Weights of a small transformer language model.
Size: width 64, 2 heads of 32 (1 for keys and values), MLP 192 SwiGLU, vocabulary 30770, 4.74M parameters.
Architecture: RMSNorm before each block, rotary positions, no biases in attention or MLP.
Training: a variant of Muon for these matrices, 132M tokens.
Each number is 500 + 50 x the weight over its row's rms, rounded and kept within 0 to 999. Layers, rows and columns count from 0. Numbers have three digits each. The size before them is the row's rms in percent of the matrix's.

# q: layer 9 attention query, 64x64, rms 0.138, rows 31,63, columns 0-31
# k: layer 9 attention key, 32x64, rms 0.129, rows 31, columns 0-31
# v: layer 9 attention value, 32x64, rms 0.253, rows 0-31, columns 0-31
# o: layer 9 attention output (transposed), 64x64, rms 0.19, rows 0-63, columns 0-31
# gate: layer 9 MLP gate, 192x64, rms 0.221, rows 0-22, columns 0-31
# up: layer 9 MLP up, 192x64, rms 0.214, rows 0-22, columns 0-31
# down: layer 9 MLP down (transposed), 192x64, rms 0.163, rows 0-22, columns 0-31
q31 107:481634479501453452480509511516453501497573581373505481475492532519573525535418481497476491473454
q63 101:519502352495467462489439512552446553477475489491442463569540520477569546456458498474460525501502
k31 099:463529549549599523587531474428510521618529535505573502459440481595445532482531514456544492505425
v0 108:498471490528551445451598493502474498537521540464410560493506523450455520514497550529508537573508
o0 084:538517557541537557551526478478529518510495455390508495460527547474595536497544548541433443550457
o32 134:509526491510481425440538618450569517529656483549452454522542496539498446456568540549518586464532
v1 094:505536506564498604453488544428547576462578502490486453534454560514492425439490419489506552528502
o1 080:467494443510540545526493556456484540447480513509531538544476522479495492584423461426513546635495
o33 113:551569446584506625507455442503455578493515452509471505479437583463558559507525409395469457424537
v2 102:509535509581574553568511509430593470493478519532539482532416537445456448496475534436501461561392
o2 103:518519549505497551520516429394498588470511551556536412492564456429528503413643556562450497572520
o34 088:530528545555577591493487445440566451545437532572482507498493551465454479403499484502502480518452
v3 105:469407520512421489506471473482539393543492423574443555451610413443484501509614539463526548550506
o3 084:419441494549439494511566468509475627437446500435511490440501391533532482573514518531475560586479
o35 120:453434516467513536475564552477588475480649491499481518527541361408550445529498497546566560528481
v4 119:484511439339500485440482568556499519471477491507471467526446531544528596511442499501459418445489
o4 083:438493389406463487466432588514559505574538466465474544436475505529452609517470521494452496524518
o36 127:497504454438476350474465593515544464512530492582498510560501566517469550507456509514459391552453
v5 095:580561522551499445563562463438490405458648547488462454459496469479467567412538419478518553514505
o5 065:605427528500522523459530441551491534584545545533592444499546458445446469526542546442476468550481
o37 122:508606433436541547622532433454615549492473475413443484507475453490482544473572419521440486534493
v6 089:511567559510525439526483538514384561473478490536552430399494458494495399551508530431581501497495
o6 088:512554449502438475482438389482423528489513567526516437489480499541349476529413416411488487522476
o38 104:402566581493456584531461419598448481436437559481519466563501496571527501507480503429615492410443
v7 109:501490538542454549445442432538471446541563441554501519479436487442552472386529536603563459536392
o7 088:473500388463546600509449431555472579458478453516466434507503444487510594524474485514469468507479
o39 126:556459520498521567469395414461465508494511413553456549495554502456530559407565497562506446426419
v8 094:598532518514465445496436490552505511494462460463408597535464513548546522532464564526503492569550
o8 086:491515458479560525407519480499436470486434568528407433634513523595546523526450548569575479550473
o40 103:467436434439528478526488532613498516492475545479426535479473466510537517567371561476465444473493
v9 105:508450494487540596583490506475515534589456438502491415532492548431493502590529433449585503452475
o9 100:459405414496520469482516507459600531515522468510520495499534517477380512479421447578450547489563
o41 113:527462531504487611525479381545565529462426513516482481556464551444501543566503484429561545422512
v10 105:512470434528482511471448593395398446446469413560470590528488517553465540493531494497497496493522
o10 089:535451478402482556468513583478602427526404441477503590503455543552496470507566512509534586487456
o42 107:476524370424518613517479625461470489496568458442458609536512506537492522476500494486545504448514
v11 104:477448541533528541494543461482534509456468547532534513482473489538526466518567496446506527432539
o11 093:513452509554492413563464519469526488384447535521518571532477518523381465414460438454422452542463
o43 115:570434447560495455477480500433597462490465476505527565440505495500428470437536487426439526530514
v12 103:546557505529459518487440507476430530491462502455459576643606480528405500532474385489493476474538
o12 078:523585419538534501466558537516530499549605447406449524574497474451562570495507524503500474513502
o44 122:478465491543533510518511448487419533450487571469515603524567477551450567549409446416532477531499
v13 098:408524508538524547594562599489505443461499398484571576470517366556559571456461578494466496539486
o13 096:409527570516427579558444446499446486489345471536549553459486481454479497460399422561491510539425
o45 107:514543532458486522609516580415461493448434431484483591501503481536495569454503473578447492579477
v14 097:362504525551386489511531551438477464521453584548517541429484508490516458523460469458433559425509
o14 082:515482463518516547441574490482422535548488431469414487554438445497509524464436553568490460525587
o46 119:447529472474368467456506507432510475537523557530482488501448493583453452475522421490545594382520
v15 101:500516444497515442465509426518562437594591439432500449582469569483497488433431378502511527558479
o15 092:483433537557554481532503475537506483557485494488503421555454623457518611524443546592501419557527
o47 107:520499393564535537508478395506537555488577450447505414533455525487519573499432530486426432463596
v16 103:425431451459489508440532442538434464471414480497446460481445443406491442499479459463595485480501
o16 095:498530530468478469499433523529473516555371509460540539477422491555446514522479532508490460469509
o48 113:461553452425467503367471385513412486493408482549431424597443435523432468493463469495548510435493
v17 102:470561556531465521543492498507483597524552536594573497497514475446487510479466471572407532513528
o17 089:477563455421516466474511479452455506538417576508505499491483523624494503555478549521555596419502
o49 112:465479540576514457609514503418508581469510558568519534455542499471476510407522435472412512493501
v18 096:495479503451448538477455476466559526489503581553540584611429521466435635506374492416513508494504
o18 085:563475449445508458436557552458538559510515605482490529510542495576436500562487590527493517552491
o50 115:533486532477529446493510491464461492499436560527494541520503490474393519515381540500506524519512
v19 085:469483546512447449517479558574434446521467486374543495543423563463475449473531481487519501507407
o19 083:478404549572572461451576404599515499435418489482489513544426435523538482506512457480517396520552
o51 093:500439514505416456505393495535420479492507500542521473565474556491486567468477487343472441558441
v20 095:401554457469481549467504430523475512503458432515441445456515547523417497408382474515476543492471
o20 098:419450489553400424509517509537425575469604490528567417490564500456494451475480438507467527564528
o52 099:432581421482466411406519522465447557446426469574515518517463479529360447474434474554403475539539
v21 104:492505550539484402450508497519563488515638566600448569514550455528387440491581431405530472554579
o21 096:519533576525576535569535407538459565459544594400468461510509521497543519547479483421552425420567
o53 107:455476462523521505501505500424524561475673560527441518509535433436481470529524424442528441534594
v22 108:512490502553515428391500519593482470433516474494478479550460499527510558494507619594432407530535
o22 077:544588567465598476568516533468450468547466529435450482420497520636510479467515542508468456491599
o54 117:545519515480508484478555541530445515448515446507459599493535516478549535430511594566429397517515
v23 099:499483435447444519396463563470401556480527437447552500443512542485418480462474440531519531565456
o23 079:520455473380460522491471465583371487435387473481502497503499531504510535480497593428410426492441
o55 113:463524425483434508478467520525509547492544448442548541552382504478518554581497402417482497490445
v24 099:507477422499392545477582404497491461483416567622457471448478476510461532535470462519496485525413
o24 088:487433442445484555499556381464502523415489509482468561484451422469498436519517434586549534439486
o56 108:576512455501451480354564518518485489462453512586469448529484440534416505498495557503483528517526
v25 087:432524534477459416508557486452500518468450481597522461438524514419475419510456413439549551577443
o25 079:461517491507554491410493496464568626525502494609406424613520534487479501482482458495461507446441
o57 095:428497545464450515453492434437472471507510540511482478499496492461491495506440407497540583516476
v26 097:413473494446492541488476385485468437528480516472604488384518545523421422540594487516553453545583
o26 086:429531445455414530464484461462431498538509573491487532427496459513461455573586432535589519546525
o58 112:494459488516428454522429504499426484519561492481551482407504524470439440479500492505477479537606
v27 104:420437407562446512461470470490498614576381491522502459521514505510452574424568435468534475460583
o27 087:509454527500512506524490567372497503507576553479491597553529500544570522523493490491489560543478
o59 114:468517576561425535400466518495445521510519497490572551625465462495461512489481462518555487484494
v28 100:453488452510583561519525512507543503462569599468436432487563511510463519528365432505515516540484
o28 099:486520495591499457421484493468506604512493470523483478474434501569454478505509426413417529538565
o60 107:551498454542581517543576402542497549498506567420533503462455510531423495577437492564485528506514
v29 092:559503526448543555487494518504564459582527522584532528510483620531518490429477533416518520396450
o29 079:525494440538532444444557489526506478521567394586489533505506584500513485505543473528606439495505
o61 108:523549501488575486493530538470506469581557465533517519513543547427464520426488445427559455492491
v30 094:488579474492413523478440543508410407546485553530507518511496522515518502506452457482522487419500
o30 095:548546461468519532437460483503450479555546507569529503509506441500402423478470512469514573467507
o62 091:455498449518452414468491461535505326546546472477476583496478524545470475488473516478558545539474
v31 097:485550541502472497443487628464418411441482599545533580421553422517500516500473411480435595429570
o31 072:485524510461555487525445468594522445384490543439482432523443560504528508532528431547521520511588
o63 119:512564464453445462544512570491508436514517567440530575435476440503469422494488471503552581486468
gate0 097:513400410451497503448559451450554427482490426534549456471566513489558458490436446550492528515480
up0 103:534428445478544609482423470473490474542548534575425512454476485486531514465453444489476492517563
down0 102:472502500529486387526558370533558432490447521472574459517450481488466407430577459505432456496504
gate1 103:522491524563473514400471518541485539509557422476457489447474464426460469607446506428484440540393
up1 118:547420613514455621471455514495597530472513526455522525499470548516501486475418447564516500516403
down1 113:536477627443470562521593447575556424447513534563445496456482523514448368493535525524485503480495
gate2 093:479477446536467452441489401523432572483450430570423418514574492489492519505553519560488484463482
up2 102:547486463490428457631430458475476495505458526551490478498653470519667466524501469575514510431461
down2 100:438439537539420481513463588482534547565442526475462535490487565440500402491562473557569458521457
gate3 099:530409523471529599419513506517631502510549431448448538510496521478493559552582486556435519448465
up3 100:515597478479554581563514530530532468450580486456561506523508540471484597434537507553564566484469
down3 101:472514535531458497429616530485598601541540480535420376442499513438467459506541551519459552569493
gate4 103:518450467461607464536468494535468602515501453522494368543434461605470552516489522540466476449464
up4 104:518414496504490518483567530536422467427539433570480571462447490483504485545571437527478463476582
down4 107:579538478600498508416557485526419566455371457427505488492436574523573427487490522476514544540534
gate5 111:487538448547596509480498524468487520455497549525556441544522490477508472506510553443500613505440
up5 106:493606484517452481493478564423531530409503466520443532479438524458439540553459420542460507475481
down5 105:528451516427460553500469527438433479564453454500452460542509544448475521484439389522493451523440
gate6 090:545494486557480459481470512503461549484470597604526430469457554558473528432545449535405471510530
up6 094:463480509563564527503501403353487429488461494578517479424480540483517583471494483525471503403498
down6 094:436545486463447488521548469513527513544431491487520480498377484553500458487537420520455410519615
gate7 114:526520473605510528530520549426530630493448497412542421552474487495533482481520516598487566576525
up7 115:475527555484447562552509523440536552532536552572536436452540510440628444456533558487540521531490
down7 112:469582511494444548579425456493569463486581446568483476472594472541535495427485569500508477552509
gate8 115:499536399479559502430425528483494502543506491465451462535516435538479494560544604537536583545440
up8 113:485521520427543461447434453470453539462480548544452546475501467486437481540544590533490532537437
down8 110:515502485476526428514552451555493524456475431509562531528333468519486488505492533504513585474474
gate9 083:504575397518542537448461460434477532559427455512537526486428538450563419465541574456441589518571
up9 095:551529522497429431513534530576525508500436452539512411541567631472499525510553470490454574481515
down9 095:499533450536448453365512510528446536526470461536470482537495502538492522513515473432436562449553
gate10 105:459456426449537489505556556579419520441468439452528399492502508549509451441500490569513485389534
up10 112:543527523440513514572555453447517441473533534460467535403423486452553422522427522505499383491485
down10 111:608478485463485524478469517489496406595490498584477460492503427553551541461528428444559414513490
gate11 108:499515458637493554540449497487509485546513462601464520571420533541434522535585499489431612513540
up11 096:536513530497500465535542584519466432537494550558443554418424473462542506568539483488414504527483
down11 101:487502446407488537371504423457495612479542500470502467485619480464567487413449579470514428475455
gate12 108:374564553503554526497433464462443544496464496500483450487560452478448509532567568476426537505606
up12 105:499538525476432510545598550437524537473518579459504567473526439506522509527541435582466464432526
down12 094:635636544553426398531541586509452476455412461484577506469520602518514476459459562456432473510467
gate13 095:512405546447486593506489460490483493463518504579458545497515512421616522448504531409524451394517
up13 092:551532447486415525549641454506531518538538502490541421425454555554516461518480453431425531463524
down13 094:543469557436502573543487542553532505505439435573579488544509453437464509424494572453558516454474
gate14 088:532471423506375516464576542491475453444465582468476506503530481501471553492557486514497534557375
up14 105:494465517436525485491501455504513372500486518650510525519597566499563504449477506472545508430530
down14 105:562470473502487541509558619483467579467544464359511439477410422562475565497455526542428457560501
gate15 110:459448443412495499484485467599554461593516538542599505503506528408494543591438529444476472415539
up15 112:546578477478601525468440480539544452593492488519437536483456538518490521488488420483480457509548
down15 105:440485512509511498574463558464564417618444483518476434451499521570457587412499439549458515419495
gate16 109:441405397499614448474466559456479498460440530490436427522453468467455512523495562478500583564520
up16 105:550396580436476522544484519538480547515484540490516468491495620571479544432520471385491415559544
down16 100:576494518543420548491491511423479563472579493533550496498593447573471545544512498487502481586437
gate17 097:515639499548460450503476505490397567434531448478520485519507501397482522506554553530498419500501
up17 094:513542508497504477498443381443526430457487456486424486507480559402413384523406492449579505558513
down17 089:563626542580527477551471553513457450442492408519532527451498581490496406500511567384482442516493
gate18 103:459452635404544444404447532433542432520451503466440487542524469533512464625467531557489531499473
up18 102:437402446508498519480591533485509491485371539449489570464444442513544473463534482552541475559558
down18 094:566543512480479543538475534503469498467584540470501502528539603422493448504467448522518541477396
gate19 088:441515465452479469524500625559553562560548556468447426513477442525532550563522574537492562424465
up19 100:426399490595485527489510474506524515508519502518470484472527503546478566522421495455515499411527
down19 096:539570530510534449594541454424471463457468542451549536491486476441501504482553496584490525540477
gate20 104:473495553580414590501537454414487595566484487518465495514395489493531463551484424575569590515579
up20 112:368472453530514528544492481501539513430399453491485563478538422469388437503573489529495569479584
down20 110:465495518478547605458587443488600451513477483460472435515487409549494501503518435513476485494483
gate21 094:435532446544532576540515418513568523555457520515481507542470460488496571558393453471526567413498
up21 095:498470443516513453491486565488426477553617432562546548465527533469512428511421533516519531523542
down21 108:431532496435530620544475394531555484503456549465450514561481466545512563527466408430579498444407
gate22 095:409495423553489392498606496474507574440573592442498436459451493568386471491501514567497450506522
up22 096:530566533513512527458511467480443535492529460440522541510479565556503531482512638481438521561447
down22 096:548482514462437471598553435514480450488414635548405464527473488525416478502465427509540464441536